Weights of a small transformer language model.
Size: 13 layers, width 640, 10 heads of 64, MLP 3840 squared ReLU, vocabulary 10273, 107M parameters.
Architecture: biases, untied embeddings, paired heads, value embeddings.
Training: a variant of Adam for these matrices, 695M tokens, 5305 steps.
Each number is 500 + 40 x the weight over its row's rms, rounded and kept within 0 to 999. Layers, rows and columns count from 0. Numbers have three digits each. The size before them is the row's rms in percent of the matrix's.

# layer 10 MLP up, 3840x640, rms 0.0158, rows 1170-1276, columns 0-63
106:498518520545519460497505513522445518502456535471485484447492521424479494536490503417462585473556506528493470565482446521455541490488476540477495448531514522511500517499504455444503502426513428
099:473521477497536544522557534460515552539472516514560536522466523491548520551508456547497511493477543454486503579411420514443488488486519482510531524487540500518500575438563480484529489470434459
105:536514499500479526530530480471508454501531470516525467424546528574493514460577562532482471468503510446439542436506445486511471462407453513522490541522528506491501449483594499454462473473468528
098:429520493535464491494605429505461547550545494475610512481490563510584539569543464562470485530471487494487533570489444515554458497447438465506510417517533494506463448487529511553572523563592479
103:516503555473527361520522449541533537503551524594500463508582490485503568520485453472506505469530426478437463483561467530583489456511523511528481509486534508541507495496503514493467477454459460
084:490490493477493520488470584516523472496511478446466459494473527524486478446466516461467509437442400468428463559503389539455511476528436520518474473467458534558511540479504480492544481452529478
113:538454432508523446571482507481391572545478450485461497528528489542491548495567532562541523492492492510465500498593483461481449509467554461596523532393525468533515521537527499488496489515529500
098:471501566513566413444490429537490503509411503516488492492523513570455482567541500520468474492508486583539508505510500532463578544454466462484460556467551514513532508471510465396428499502429541
101:526548531511488593515518488549553595470474472522569524438469449526430483474483537561495472463527465491595564462476511467420495508513597494466438526421471574447454521469408480502541502490527449
094:545510493481561471495526496502446501528579474554527516545528578504548575542480471477514534434540526514529562532459543562524564487582473453539521478467572524433506559489534383551444510501544487
093:484560529526524483497525466628534474493499468512481520501456474487431505496450444418442573441567497494578482478383546538435557416516487489494501540455582556473522613453492567494552500529403520
110:526463512523593425501543473544502517475468425480525495464516493512509493495509530507523519538578520534512524463547552469472528531478441519485479569452497507548503527478537515518451529497505402
092:477471523593440572441517478519502458532513534530537428505495467468482509501579565511412575499516458541484444460452490533541515517589502533455463564555506519495532464517484474488469500463477524
102:468498494479528513469510510446501489481495544466508488492509425522485408496532533559446513523462541442507547481394483500553510500476512569420496489489512504495443529456533509515537548511505516
094:509500518462449444488552490551515509494492568526467600472516446501535415412520423490440520502550588486436502448494484583480546567501517504513494449545481484481513436484515486562534513548512542
100:501454529524522470488505555504471510459486517540510467500504489454519437506493490459461545441538487496514526472499496437456588445456433546509474541543482516538443526482488540519487510516520532
091:434532563449468499473469530498570559523531580516501503524481561523523566504470557502416568443536509499484441402493497487434514437464481560460534577421526527494502437456523540491448500525550539
099:487492548504566535489501534520452561534458479439450489534542434529566481516511443537521568557624541480495508475585496511482503556417506541508444493483556490469459601490511457490493532485509417
103:537501462433546476541453552548490453556539514578441515548470549512472457448543467499509552542522459422440409492495459406502510447456556482586484471569507497488455430519520484503527489457450506
103:479504491516448461526513441526452481510389519461495526532402548518570513454546537453522482551389562465485519479565474478499569399497487484477522530489531457433449505494513516484543502515435464
101:530527532494508515524440532499472477488552551487517593498459444492479499420563560544472501389499544475502514487537517496483541491498517540456549518490534543433454512516502526536511489479489445
089:536593466465575520552448446481523486478501511568429526441533474469543471451442523526468491539479521529491586557481502510465567497486440497568568466453491509478444489542464452448561453478536553
106:456451469508533501522507560500518588547458555522468542544478465489481499503491469514503496462509450454512477525547492521471497429483497455518510475453466546546533522527541482552550546498568513
103:564505506455469527572489476490531473513477481482499585476481459541473483538500521517546481451465586464544513442461502562434506446568523484457510516509583470565387511464517486496506523501560529
091:596543463529495504558566504473503436457533536533524516610421500432522510522520515446539492504537492571542502447487479426630536449523466488479453497524525421451477529523557440494488532532536488
100:486470454471486492564504456487513575483467535474447492543505473516474511405538488505501445495487520499484439499546485499490406511444484581578574569438527539483487497545571458530466542453469401
102:457518541485511527521516473484476500438568564504501509425537549487535436448473448515557494475452508502455495471504463530507486522481516489529512456543499477525458488531462492439484466474542499
091:443427544502456500496503553531512575377429513493529462459506483511511521458528483530442573443514425515550531464534558534522424567451488445514453489465452527520523557539564547519511478500465522
100:492467453503501517532492496470529489530390550580531553507473500466494543456506544501393466499513516513504593570482570433533457513449452506472479514520498484562510508441497497489436512455526489
104:498414518500488446432402516559484489596514533421469513470499508444451502512490491541494530420507530510385493508528488448529434459576497360545513506508571503533516619547478449536556504521489482
104:458490523548529515411581466501515500473566503543501450493499514554529460477534416515504473446484458500558451488559505445464506513452474544569427502543515413502446443512445498491491467574525547
110:519502499461506498485536460524491530473451519513523585457418547516520458541501569482451480462585467536577527437456481537455525562558502499452455520550528499502498511572482515497511469477513517
106:463464425591487478512511545561528478445498480527545463500541570473497478536597453471504500500446452561512510488473494447481488475487472534502474535515475528510506502444479509455466506490470461
098:471471522477496427439578530489482529497531445498513549508512505500583439480551492482505508526469522493491517535452462416518410575515474533492557533497537509389505460505530518513504491499454482
108:481434549487565529506511528471507545405536560475510470503493494476446453435487472454493558458495512505562503514507532499449561454561527450488488419529442559534456497434507519449524518418459440
092:511500453522542515578505485504479468485505525541500524492541411494583479584454522551488430553492509506480501480464522523517460443546488505545453539506475527521510525501398488427522485514501481
101:463518522497475449442495604470531542503564466523529513479555569466464424548534485504493452531501539467498428417521569541501519445495511460461494502471449468449481492479509503511506488498473550
096:475528513510486560449480503554534520594567444533532542495496528511463435560452509560537515488517490423421433502554479496537543506466488506511481522451492590522435481468517485543478500508458517
101:540522484480450471504502557553517479487478468496459459484513496467507553518511555479490410449444526475516579493444461482406475521479436491565496485487428463442485504483568516534465573546530539
102:442514501507471533430517528462525505479465470569535418441505590517462453453531456473504537492507491446532478523548510544494517488472591545526420493480434470522451513436543581542569516471382514
100:447469587495508469531502452456526529491571523488518506472472496531481443510532520567484479488502471478438525500537489527437535517440605514537452546591543505485525474513464491494579499544504472
099:494459460514555489465539494516430451484525489473523504449509514412528449489519477507509449502484468414532489460487463438482488486508489517570524491519532517533450472503499485443525465580421539
104:578505495388531496480515494517457529507473535486491458573556507404419510565494559422471512514522525497583520498561500499535494505468500526510458459508482504584473495477521520450525558504509528
100:503540486507547452486503432529481460489509464537488458575555529517477536444515476496461552491540493566497575485538541502539495502444489552565442450554516526472502517463452500527541489501551577
106:500428566515533495472508452460504493541464471427482469487535521542479514560560546478505561495507499432503439459475532492568475515499543513489488462483524503614576518436480457529452524492555541
092:561450473517519484537525451521441496473522497435491516495450512530503456404468467512507475527503527453497455481505496553474511479500512471534535543546463483490499526517468498439501500469469496
110:583527507567452413519483507541573535530555480517492509489507483480564500485565504485467531551456546468555530544463466494482559512489509516472514539436493493456543434524451511508470449593559549
095:524542530468474538529524473400430535541491427482453442557479480496465528517504482502448539503538514499460555495477442481513416566500404538506574441424532434540586443486586541553591520523489554
097:511548456479560535471483498457484544554505454454461508468504530545567498553554625431449470576560539497504573463526511515480432548472573490515506487499527553575564528488458530497542485504571501
098:516508573457458485422526490535535537461426428471568478513490427539541565563533607466471482472455512492528478571536526438529448561543521521594537535521520536526479446517504455472507473490464448
100:528535457487530524499550552479481487483467423468532500466509558576527491485548559497505494512466499524479474485505469457513529447419476538525556491445492460518490445438501518571496441515541526
102:548436505489487563496541506444555521407487509489440516431464528487469419534453526519537503465441432498453439474559530547364492566561516524487436519476467514521488507575456529545464464475541490
110:461539531462494520585537466528512526496543427536510492478440582481512493557478550489424552532540497542465515523578538531470412482516528486527469541437520460507512496456462510517533496469554530
098:485549587414473478483497549494535498574523494451575456515468577509476419445548493475491489547445472490497525527492423503496513455539509562456484526504553446554484474524514516562459517476561483
097:510469423537501483460563533506482477544501557450476535569513498502501490551539483558502523424473461557551439433396501492482449426521553563487531488499525492518523486531511548454517593458459504
101:559500562458483477469494411498425433512551529542518463422548443469593464548509543529434444566500539464501454562460498492482536554455515483414429592491469509454521402553450505480548482506492512
101:517480483501449434558479529472455436556501453543404465563542520505529484422430568494503466565431455525403568488517533491554462526510482399523482484474464509487573479529531592542474510458442588
102:498499521481518490532452505498488522469527485525483467543360536513567444450512490522461566581525581513449542422535494559517488545478517488518455527464485523461551485525522414517578555533451524
098:449568518486505517508574513517534505507481511521539523549522559536444543492522447448518467529525519538469512515541523541536502529540451451509475506507548572477557509493507488466475539508435482
093:570503497529498521598543508513484447471487529495508497505495505530462507490504533503475531494506472506503549553480530540552509558451448485535472504569438463505509524465516472480479482489445476
100:445489506488493529475478582506469550490499472554602508524505535493503555489453463483445562497490537495570551537477517454471509475493440500475473477450498453500499519481514479475509449480451558
098:498531543495466480396551509469466545469542509481387505505471525497497440520566428528472550482459473511491524523509441522472591529501552564468415521517506515439457484529506480601494541474469517
097:480571444544434499502469480535485517498515526519468506436400459544474539496516437571432433495479479525531509532503571553458496490472492520561525560431512513477546530525579481496548583501508501
104:523473530545521495508486461472531547508487448521462525427483529535523530542470528488488541494423473485546512445499528504520534485483536503522519507422502570543531411484492483494479466506466510
098:537548524492487553443532487473499543535517449551500477537433550483526499505508478508437498467483499508529535494486460583488511539507532525486513535440450537492511467436506435489477499428511550
099:544579473445436484445486547470488512497478512423509525443514503530553522528483521454557584508599489543505623490494523525483467507428526464485522491526503520511537497466492424549504461500498523
108:499548513507500522554565522474471472530542522480524556544538492510457494500583530561503434441473498490498456517533454565434454418470409575526483503544406454404501494579489498504531588454445454
098:519540473441515492475549439484485501487488485498453485487521503497578475466533504424467480473533526523536520477449497471504560429439370367589475513513548514515468513544465510536427484473516457
092:484570441527480551449485515559516479466496513494526507503521521489602476569573467533496518478526522525511557514578504534530542510508454452507499490499423524517418537542610500475524522525393493
101:448447508560512504500503544472508537453596481549463473455459472474421510487514474579498486529534482504481552505455523484502503490518510540499458506446496527446579472476449566562576448561547493
102:501523445534538459514448514452512515469522539555511489508470516541503478503518462486514490484479542487500511454472513471568590503537528493520482490515493493498561470537518511516505573534438495
104:436447495544531548471557532529470461566502472423536566529524517541503471520462482458540532491494542480482507508499444467495568477496548506489586484520514489437521519443503486499490486454440474
103:474436497483545565528547447497481471535486523487486526536562505494470495513474477491451431494557564442478550440511452544451477570512495458447472531448515481557524482597517509489412505467498499
104:495441504501495545580500522526451476570456496486495505538520454486545511473504529456379500550514552494506501514554481521477572488530455533568496485478476536440494536556510452502537450447486496
088:458447514456584497528539525484567536506495530464556509449509542464440543525447508484452409478509467477496482441504495493535482506568481516538420556617490461484552516423454498528525463516507499
101:482490488570512510545458490486467494448464484463503421590418468442521537504524542461510491503476468535471486548542560563480501544519496533505544490489464462483512514453459509543487483515493545
101:499537481525537467478453511520475530537476577395489460492581503498548469545454577524476550452493483532541451484482519507445510469579568504498440526500521551524466543505452478417542472511563468
102:568557515461475550546456490564565451504528523523514490523456515479434492540520483541565451502540546524482509458486514527592484548504481517456525467569517450553482470471495506493514571587538529
097:495490544549388494523496535507516529434569517505543488489541509548483436515529509524518524488492492476568496460436587512498512546555524489475492476594463502556503390459451476487505479528499518
103:492498490513531531550513505502465488496532535513515490551464475549577503533521547528524560494451506530529464575533548519420526457463507457435603520496553507469471536554496473570511502542582547
097:514506534490499489483504488447476546469486422505491516587513451477534597487507339482489553540468501562533436539489476451455538482476520481492516568553455454496518486556492507576485425521505506
094:477451487470509496483552411489515487500432494470548501452458543493493488472535484473465507510499526515524489519485617447503574487482512455561494471533529503433496530464474543464552485456472497
101:496491531505512475484559550531465481497458485517488564513568476456533468558488485490447476488456512548512461531479514568538449550505528426473498488529576488532406472527518524573617500539507514
103:539507540530427477505540465518524547478490517474486410572523550479410464529545423523501495528431534492477487595545516546526519533549537506455526495520467532468586460434480574522512512531439459
113:420419515533606477499437552453447537550457538495477505550514473447499515441444440536514476516548490518543456530493504591458596558490556516516517469463442548513488517516529522515500549517563464
098:464486472554508468495546504515494539447510550520520462525539515511504497586527518475481437511419526407555512548451497478556500536460480466466506547483483503475491491503411546581563511491552507
106:557494499510500501458554531475487498536512500519550410489533489459501482484540507420473491455505504443531509448474476480484515414471505460541538501540437496500473537521507506490449534529482502
099:463445514500482486505472515443468508475556479521439455408549491536482525542443448495499526565454569481495468528551521450502490475471525505541456532501508503485546465492567471514480484510591499
100:495481479426488502585509536540546455510524490491487532472526518543496528483483515516491552538468542540499521530538486429543549566508496542502513497497489448542467493517467455522484490510538509
093:435511449524555479530549493529454523514477533548470538528507464509584496581464578561514513488520516518540534514489519468453569501510505534507441489521476455516449498493512478522525557575494450
101:560518497515433544473542521487556495556542515598497558482463555422474571452477518535460549544533450457493488461459447429473481505540481469552463499488531522476519529511526553491497553408418514
100:525553498523514482507535507552543525502538503497489478442525502543506487482557511493517500489516525539460500519568518478497499494459471558565514543559566509522533488565482500450482441457509516
095:503517476500475535509558461506536456444488491540463583482405504475488526396513530493469536470440430481481500422441525468550483451534547494565539535428531505486463525525504470507492445494442509
101:491485553479553501502514496511553494485504520538523549443520532579515534494491532489487482525481560527482481532533511545465451514469488536530468470507552500516493463484517488533527423549464586
098:491487470462411480490508595544483508568455487515487568492434489508527534521468446523525519393449557509454568447507502528492524483524464502580526492427518521426519575535415525568477565506470505
090:515540534465533525563495485492488464507500505518497528479484514492465484485552413462486500462500562538514495485522454491542429480493490513531547498500539563559462367457468491545484521536471429
089:552525528502477482562502535515569479552485470534485520453556403447477484441509534447460570490441469511502447503520504520517544521541478471495539430596520509544473521503451468548576520438541501
091:552584494469473559467481496523519516507533537504524457485554506527562524496530540516535520477493467497438470508460547518453441458512497508504526470419469521577487431474482488466471494502555449
105:503523501543551530484465495517422487465494456484513524543478474509451468525507489512503503503569553524504506439522562478480482572491468520449553554448499466475467452528472566537536505456528478
099:499519497536479505466458503514541518552472488486431542472549488522540495421495487486528534524466462449548464503511417433497483546442428471485567543532515477499541514488521488595544520438543420
095:517572492458509513563512426531448447505540411477515533441524439529530552431504460459513466469464512558527501548498430517508485479536470520552558500561517471491512557471441520446519575517463513
092:469422492569547575461514516486526530511499578586558486571463481485493458463472430515459509491519465471590487450509540528520560469537482559471506537497556460486449513418545529434498543476457477
098:466465486541532454489440488539457570478420432527462511519493508519552510453489494492499486509487496463530517518455501493474489559408462513487441502516495507524440416500499403485569468533485472
104:512470552423588464471555507467476500524447492521482525465523486500468515454389450474462485476492498506565533453496462523484581535497516491444532520525508555521528441527436520475538571491519537
098:481488477425508529519498520525511445496524415521476483548439545507507505498494508487528581539537542499456475475495367600478519487424489527429486486487480535549553538529544431527456503424486466
095:552510489542397535461510519545504502489512516535493468456572519439504506480542449439406571571520521453508571497488487485466498537517518495451467436520500514524503442517482548513464486521461488
094:540454457450488506490478470501518490515485579507481520455462490600489499488528565501525460467563547457479514434482469510477511550434499533580487490483505520589494469503426519523543476536498492
# layer 10 MLP down (transposed), 3840x640, rms 0.00783, rows 1170-1276, columns 0-63
104:519479470460546535495518507562546442476474576452492493463463489508483549501466541516542468506563431480515531490541500520500526458464490551598457454468490524502411486437492468531466480485455515
103:532575503531485548544546489509459455455516580497457567489481479519578479452524573552424446505407506455406521533632519557467515497427529488501479517477467528490461496525437549528453438468458532
112:472499525536491513441537498479495491517507456522546479494502546492537500513496448492470526435527555497542510411494452450433559445578549500537424462474491556464497552460525492457524525465493481
098:482501464517487457522503493518509518534526500566491487466524516419554480517509447563447547549453516562534512512458446494498472444427526513455562484445536467391491511508507436454542517394503537
103:529482549573549489481425493482512493501516529599551550439506454488537499617456479547524457595453492538486504516543463446476488564500491525588577513436490490481533487549491447465489455522466472
083:520526522517470483608433444504516439443445459501520462538520547528502466534501526501474488529505486528493449466549548519566486534469488533528430555536472498481509491424536451498452544598490469
101:491528485496485528552484467513571487538543512524486529530558521507460558433459530501442565464556508574489478577475451443477498493490476483593457530450494462456568449517518547531544487537541569
103:496501523473466549439452505497521500469493509430468520414521483564511440505521517539510489549492568463479480481483468513455509538541494481385466504501525548431551517467479481567523486495511513
103:512519491466427470478506505555544506467478433520470498403494512504428551462488539463495532566466512470500501497491574562478427560485528474491495525578473482516533523458501473592482499476465504
102:514489553523526525504508473515549508512443486583541507527507485541534486509438497529518447550397505496487512601539490497534473535500490505556561524544532477517455430449499540512530463503494478
103:473480525535532523429519505492472537499482507454459463476468505499492558430499505511468502434455577476571483535524483534426415529548494485471497518450469490520570554482463545434546452463473623
103:472543455531459490443485506553478504539437459479530441489504426570476469484517462497537498518458423517462480571536558533486597465485510488574428450457560513466512500516447509478527567521515454
097:509535552492503505586466505465433473515518517430428497513520530523524505502463512521519491510509500543487485495582470537460503514538494518480482501504488476491535440538523500492468498475498522
109:547534537523546538558471476530524430484529506524475485523459511486589556496463503505457560556494553549464501451522452480559497456479507397524537507528474538473540591519473516463423488558494502
095:489453543494497566528552484528561564487511513490505477538541541477523516511582415449475476504511495501499451460487483479468487534497518493480516557443534522481472505516450530492568468520535447
098:494473485497494469470542553475547508548514478497514543472494565520515526457518486476482470478472519473427595417515561533463539475505532430520459491533463542485518542452581551497524482459569447
093:546568501512499546531521446544535505541492521457481447491475486481542499476426544512545503472544455461502492461522556506468544532533521541528518538501522535497519462438490473525522488573588510
095:494540553534448519458462452459547492464436540521563446517539512489483441522439428523575509571530548491449491501481464502530534535435441523504468494502558560440457475437530557502579494490444616
100:555500579468505505557531482514556479459485560510523522493555430510547509510525512515444525524479578469434484574550508512427466488536490494554485517478499541522408483472509509538545526430448509
103:538536441456441512509555532492527523337451538501515418490501549521503493522553499495413560509544481468499480520486536555448519512453522527450490488422481458495469541563499452552519475426509460
105:530534477480414504561517502520536502540499536476464372544493547494534532541528516492455513448475500443468455439486546478494470419479534500462557426465477523566544491465521557490540419559496561
103:492499457456506528452479557553510535486534456497435461494449483547501502521558448532506545497415535496493515466474512483566512519504475463443503544517407438484567467508451513508431446543524519
103:532539517477471502544484459525534427502493480468501467496577438463479523584504545467511446418470483483503465503476521426480424490546563513586470510483541464497525523476510525516528470539552493
100:483520497503503498463498500566506509530439440476480423436488470514486493573487453522465475484489443447475528451492477499530542424519538489436521527533485462455494484548519510496505477500508513
095:559445476522489492507513563518484436384517468481452497543568555483520549557456502494573509531477491501491565526533429498469494460507402477516522447491451464529483549558463538570507527485441447
109:535496590515548595505439457492559491494552429540502566495520487550542504472564454547527551516426529472476573517505490484460528527444529503461545537449559455523476502572468493616511487454551544
100:559494603566543539499574513561554555452509516445548529500510540575555482498498505531393554408538526429512512508501482488532517480421491556487479567448501480458461431477435446522556505540592571
103:544517545517485494561499476541548466563552595411492565592549507474474443539507497517522535432441519462488507544512521538507510445542513449459503462500492476506525527522435499567517487503541531
102:499482471468540566495516477534549517501419534554475496505463435602550515522532547475525497568484476540474455497508394446514460523510414499460563462532489467554530451510461585493506470533501469
103:538492531511490511517527465472484555490422482517476485548445493473432494525469487506417536475511491521529488518529537577546561484486497521480501488501508493520524424494471582484485481512500516
096:525492480435474506485397521492492490487473528414592519492564459492570533564550495460466439478567479504487464519469518470581507488537446507543572480486469478563546460461517461516536512495472530
107:537516513519508503469549500487480498555468499483462548536484492486490451560507459513520533545566506496473496597479443448470563481468495461474459467570504545482405455440516467511509428466455425
103:529469495494531504476521464516530474527522485484536444592553580467498511481566478512480541526456503476503519571487528506536474533480502465489534475440552462455489457475493549549459486592500484
097:541515550487492504529506516486504482509500509443475445500458446510514435544506558436461484511469466425510485546561541557528522431484504544521479508551546553521518518440484470506505494501448495
102:490474433488491466508525494443552494396581533474428466524445389487446511519566430469501523456431542490448559567552546504494517513484482503520492591511477491436423477447532557468545529435530415
099:495542495458502501469529510457458502465467562428503498518500511508554473542514480495498529470515459500548539469512516549501572498518503483550538483538468483558601532465426482535472518476480494
099:503541516518486485557495481540540447485439473407515428507463522472570503553477481509517481405494517525478573529531524575536484473515561482450504554494490463452482546515483551502436495568488505
096:498507541480490519431521464558522532488585452474490547554471503436450560451456510534555482472493518451483547560480461506518503520491496490509562534496450526536506456507513464539479472432548523
105:502501531499533538507453451468522462460588486493518467451576482498508500467501492498449588517456496508523526500417518503421443509427500535527479568478524562448509535485495548507496486496484504
097:518522472456537524491539482461448441512541458444518476469458536427561457558457529527481446522499493513589488548449475532517555505492407547475513511531511480500495483487485549498592491549484433
093:530499533556518516505518479460455471526467479482499492501593479472453524468513483483453481428547528525508506498533524501500507476494512527497503507560488551481459523503489501470443520505559482
100:494519521516559525498497501457452561600462541489512464526495545469524493530466521487526533486446513434466473541434498510452491533509479440476516471498474468472470464472451484460504463479520501
102:550451540523540518555503489488519529535476487521449445461455516504500436525415489480506564496538431487465522523545517526478545571448543524545518447481482481491516515508487469468559496480519568
100:544512474574565483443493439518535512516543517520526551547450505451554522602527465482434533474458539509514513530536480468579524435548507534498416534471439474477532513565525503444506417425533465
101:497505467488461491576478470504446493490421450517482506469533502528482454498449517552404451512521472532560503504547515500482501488468482502456475480485449527478533516532538556436569444484478495
101:486456533582551477496523536503583508424490438554486523494524478546469482536529522492541437518470503501486456537545485583471461543502543505523469417459494494535565451484498506473519550499536476
108:512490530455419516475467461481474540502463476563504480506472497472525474525597541524512459486500495532514470475473503504522557465515476483472521462494530522507539460484468517495591518494456547
094:510462495531526565468547473535497505424507427501517465435411493546483468500528510495508397468472537485486483472509469501537518545540471484435483497522545496514457461503517520480460514512517499
093:427490539462463533505441504487508563557463542538549423546495532425436487493550524482544582476512449539495498548486458457508491461490505494470511434458535554491554506525405556452436493512500483
100:493455499521501552468557508473491515535467508556509453568486478538454488547415538499470551452537470478565502497447515449488517518523523525440441520540499496523497543515526501575548491499494517
090:518510579562469556484522449531497545558514588449486453517457481441481497516409416496503514478494566490501467553506515526509472501466478456436527440523427437514414391520541439496523422479498459
098:495507510534455480533458497449521500543447456509503510530485430544514464534540471537489433500534516491527489531513496592520460500530532491471472502516514508538512469405501497491517507492477532
099:493535485468512478391508522472473538468527498443495575477582481508546516473446444476516513501502579519622510511477511468435541570518528506545420521506500509405534519527512531538495497429465532
108:520518536545522542546504499573468485521474527517517486606446509502570501469529493491481510515489519553526627511545484563480426503445519502499559550521502542529489448454465530488462509488488486
106:480413514478564507457514537482458515545491551489447504529508524555543463521527521545481542447541488458555442504507578499432557529458626477475542512506457526561476526529460446458561481469503480
104:557492551514525479417507517530515490436587456407462509508450455481498482564509484445517469563512505546460510436479490467550488553430518474513495506444485512550424488512516461463425449455481502
107:536517548500503528445542462561529493431430477506504542526444457502491515547489492476512448486503474483526501518575410546470536513453374554471531487480508487500483557462468498415512454453514486
101:498555536516474501501564475511483538500425521560465439508469529500438503470538508510521552495508486515488513461481524499494590518511446455452513417511541502505478506498503558493499491505455559
105:504509491416543477541422487470463512504474495488491474528440581506451432493493473487530454583507502487545428538468465461464416529492501497475477515450483494486435505456501545468528451544493374
091:486532545514555555484508558574551465490475495481528500465453550554543425542588542529520473421543460570451484581513504523503510543478497511557438469488517510515490503502518585475490465493523433
098:492540510434491453466551498494520466478503444532523469491413518506436523516529543513505449485498461527542650590484487476456483559470477483587514577493500504468440483493549492452547520466543555
098:485546467492520501527431432512457472520547500524543495538507450517495533459557555465459413474468498473481600411441564491532466481520589517520541509497488476505444515417543485442510518492496417
107:504478485506455499452525503554541524491520474534543447461513581521579490477493592533492539569518468466499502465438421493492504488540415496493480519560504454559546464471474539538454495541512501
101:513539553486475447547469518456461485527454485466523584522449516463474586511518553531453451509455516466436453576509518536494497460439489510502496533514515451473528573545437431466485561514426421
098:465496475502507430502469505476500537479528518476447556565474479538561533490506523412526526455475451473471496514482498534505508535511565530458469475462558495532573539537455462546505499527497501
097:484483555555574486501589518530549499516440413491487551492526497488468549520537440545522491463460517480467400546519578482498541453458494531538473485508492523425438529395463515507496467431491463
104:510446443509472477557567509457496503529504478572452488553520498539535471458549538469519437503495509472433521533552479410466507520490513531487508482392531483530472571600469539460500544456470574
101:501467461571508430541519546498514500535487484477540496519504570463556433475518474581519522389473505490477451441508544492457585530524478502472490577542535513431495554450449527484512568573558455
102:454480563606509498506551501455497533545479457520542503529532493496498456470494478577508526471477503467470522477483552570437484552575543416484484592518432489453409508475476539514494456517470524
094:539491516430475511509466506498482508454504529387547504454513495545473551490447534458480482475572548500549531446533557471479479459529537465541541502536502507491614461531522501539446498554452507
102:471498483507427468397480558511514470533443470511560388516423533530488535546521469481564474494501492472539549472487484577607556552577502521462473513487507511527447511493498557506527500501471491
103:492481508481479498479429495509580486517574560547444526502499542494480576427486486529451469523570533552483546507482478525591562495517546533543550560493477466469582481503481562454492535560549468
101:479495445537531529542438496496514469448496473454505519521511564573438497490484489470473552487435371519555506472477515550527526552549507513528419449523498562486560491472430496511510507570464382
101:513535549527406502488482481473501478569504496435581463490513439512569512471477493528516460446496433447427531494393420532473464489467467497519528484463467520433482561552472550516528483510486435
090:546537479481451494505501446487501495485555478535518474623489543485482575518520474563535521516547508572414505479542501524565488465457533524411576398454507529556467600466551471401425451516499576
104:476534518609590569509469516537511484482402500399493511571505548536456559515441512475581574501547516545412475504537517514498456502466526456521471512518451471519535532556496497528507540450416446
101:515466494496432487474535522464530483475466462530527514472488501445472486473503497493455543524566475482474601578470439492509486573421551496495493590462482487469493521534543448524486495525464519
095:513543570504516553391486536525508524514548463501507519443536534529461485523552511543465501500528528491512488445465457506477525460504485473539456516470453483433409500457500507415514464458487526
090:541529526519487552505491496406515487406466540462540422513449503465439522512576448526565424506514516495536494404517486495568517506492561556486500556533544576510461520449480500478529454476470515
100:511513516641498516467525454521489483571511516508543515529565483487464511416509471499554478484492481514564523511493467499515518502497552507482409516526428494523491529508493553451515529449495527
105:445439425507521521532491521478520505466465476481487475477534524471551486477493499419569471539492547518480520514494500489451433457403485437562546500518469431479455488515466589456468495522496505
100:543538562532529569488602469564585482538486492574487468565497533459518488562526544534512500409536582434485527538568480528423500496507550529404490456590489571569500589521534570500571504473520502
098:476539550508535454447583487510529521545499506533483515450506451533511476488534468528494490519579514418494537475462503536448480509526451447526507494472525507479509523462491455542497475543543443
096:503544573471458532498471543413436546506519471354511473524479536547484449482537548490490493504552472494586469479543473513469572576567510516494497557522521527596449470503537483520503473495510449
111:497506528496490533557510466455442435521552478520549476538589491530490476444551504495444497470533483510559468466525473534546473530475512577470510493496479413582576467542543455482486446508528432
096:552496542511519503535544530480497444531498519439487504430470477518495469484510476535548489486529462458463535463510496474497461518480495549489491454471517512461471485450454471440560390487532442
105:562465498481496532553499533500542485520533481501538468537478472518476512440419483538469526540534432423580461465476474495516456553524483468439502498486514515449568499492547490561561477537530475
096:534547527499543530508497446546516450457529515514480485505519503505497504507493510552449573421482493475481519511554508440482459506505442589513536493529461544546539512460457546542493474458538485
108:470489516536565473386506504435454472501516504552552521444434538478485479496484452494515459511511487489501532465459537461420472546430531563500513473529504477519466532461490493457532419486471440
093:531485505543498513478538484547499458525567511512481459502567469398507606468484438577526463536534483476508457474492527457523497481502538492572537480442517545469509582515524531453487453591510536
104:499502474492463466529440465469531500441502454463573483458458533511548534501509446554459440501467489446498456449529508470472515564494520480483513467580469513465536517466581453563511470484504511
097:492491459525479465543509580419434529501509465481459467508537507424489515426534472497538488531442508522520441523556534547431517495508501428482472537476489486484506512500447503540572521470489476
097:528480475510486535540512487546581452474484597505546488532538513562554524576548569470486571433486486510413498547564507488477472412413573536518533531482456444515500498494520491530479391471492447
098:507585513483453441455458463454527526535555470608473556572453520528551530442509512479594443614394585473521480537469499525544523493483520484481535458517548550494549556490477483478637485558542515
103:529536594461505551496527493520493526537586539500497516494507520467540486542495435493551504541498535474492506536424527517505502514497549455507412501497474487546508536575463494485605538535492476
094:575456535512471531474548470571537462502485514542401461493503564493554508544486518492473602510492452530402562553464527508529512550495502466489462437443403495463524553553493570609528497465514535
101:439457505451525482488514535483497504548483480483515448531521549522472492537421492566546503547526539448497468500420489523448459525496561506452457595454445554503518475490462475490512471509491504
092:486527560519557503491537506474564554511554537473554478447504528548484509548488480485462497436406431461525510494566471534523501457522494514469540466504500481537456505489518533563512487503541484
105:506468498491572544459521509484502501481497519502483498539504409561572482517525404489462508503476540454491446444480498536487526517442526493520586490517517516546517559588426550530551437519427536
094:570562480430497518543542442518628415488592489478498458471545518475499485526516521510503513503470474426526468479579497425503487525502403541499469530456568481524536464463499490488492477522519529
103:538510470505545520473528484463509554557559493569517447547506502475494589521446477525507485522475559486501449521530463435520519501542514511486516519459532496423459475456505554487517504507507428
092:533506531470505477484517480502470486519503500549526473415531430502485573438472496508568403441531509502441497483507529503512500459524476490476561550479481516547583607570527597473460484489503561
095:521534528500460547527494499554546448475521507559489406462525508460529540506528487444474496453469525535523518503491464446513514483486506493487509509531468493498534465424513578475470541525504437
093:564569531480467519490448490432507525464555520500582466571561543519500530531469505484528449477543434437515535498460543520468517548487542491475470506542524515545463467560525530443447500516480531
101:485536546530419499505557478510539505466470515477465510477444546537558463464582514450546533479446477501471506490493514505557496479437506536483652531505465475511450467546505528470491483497492462
101:508543442478474455574470495502493479519565473488466437457445548500522472468482523507577513482498517502388468559480478444521515443493431454495502538461525492444559547569539567525566511502515542
106:464388485478584484492501556509455506532545531550453501532524521498489529567397493495546487468544486501518497502445439511486450518477502435514493457485467565508514541454510508457547596472495479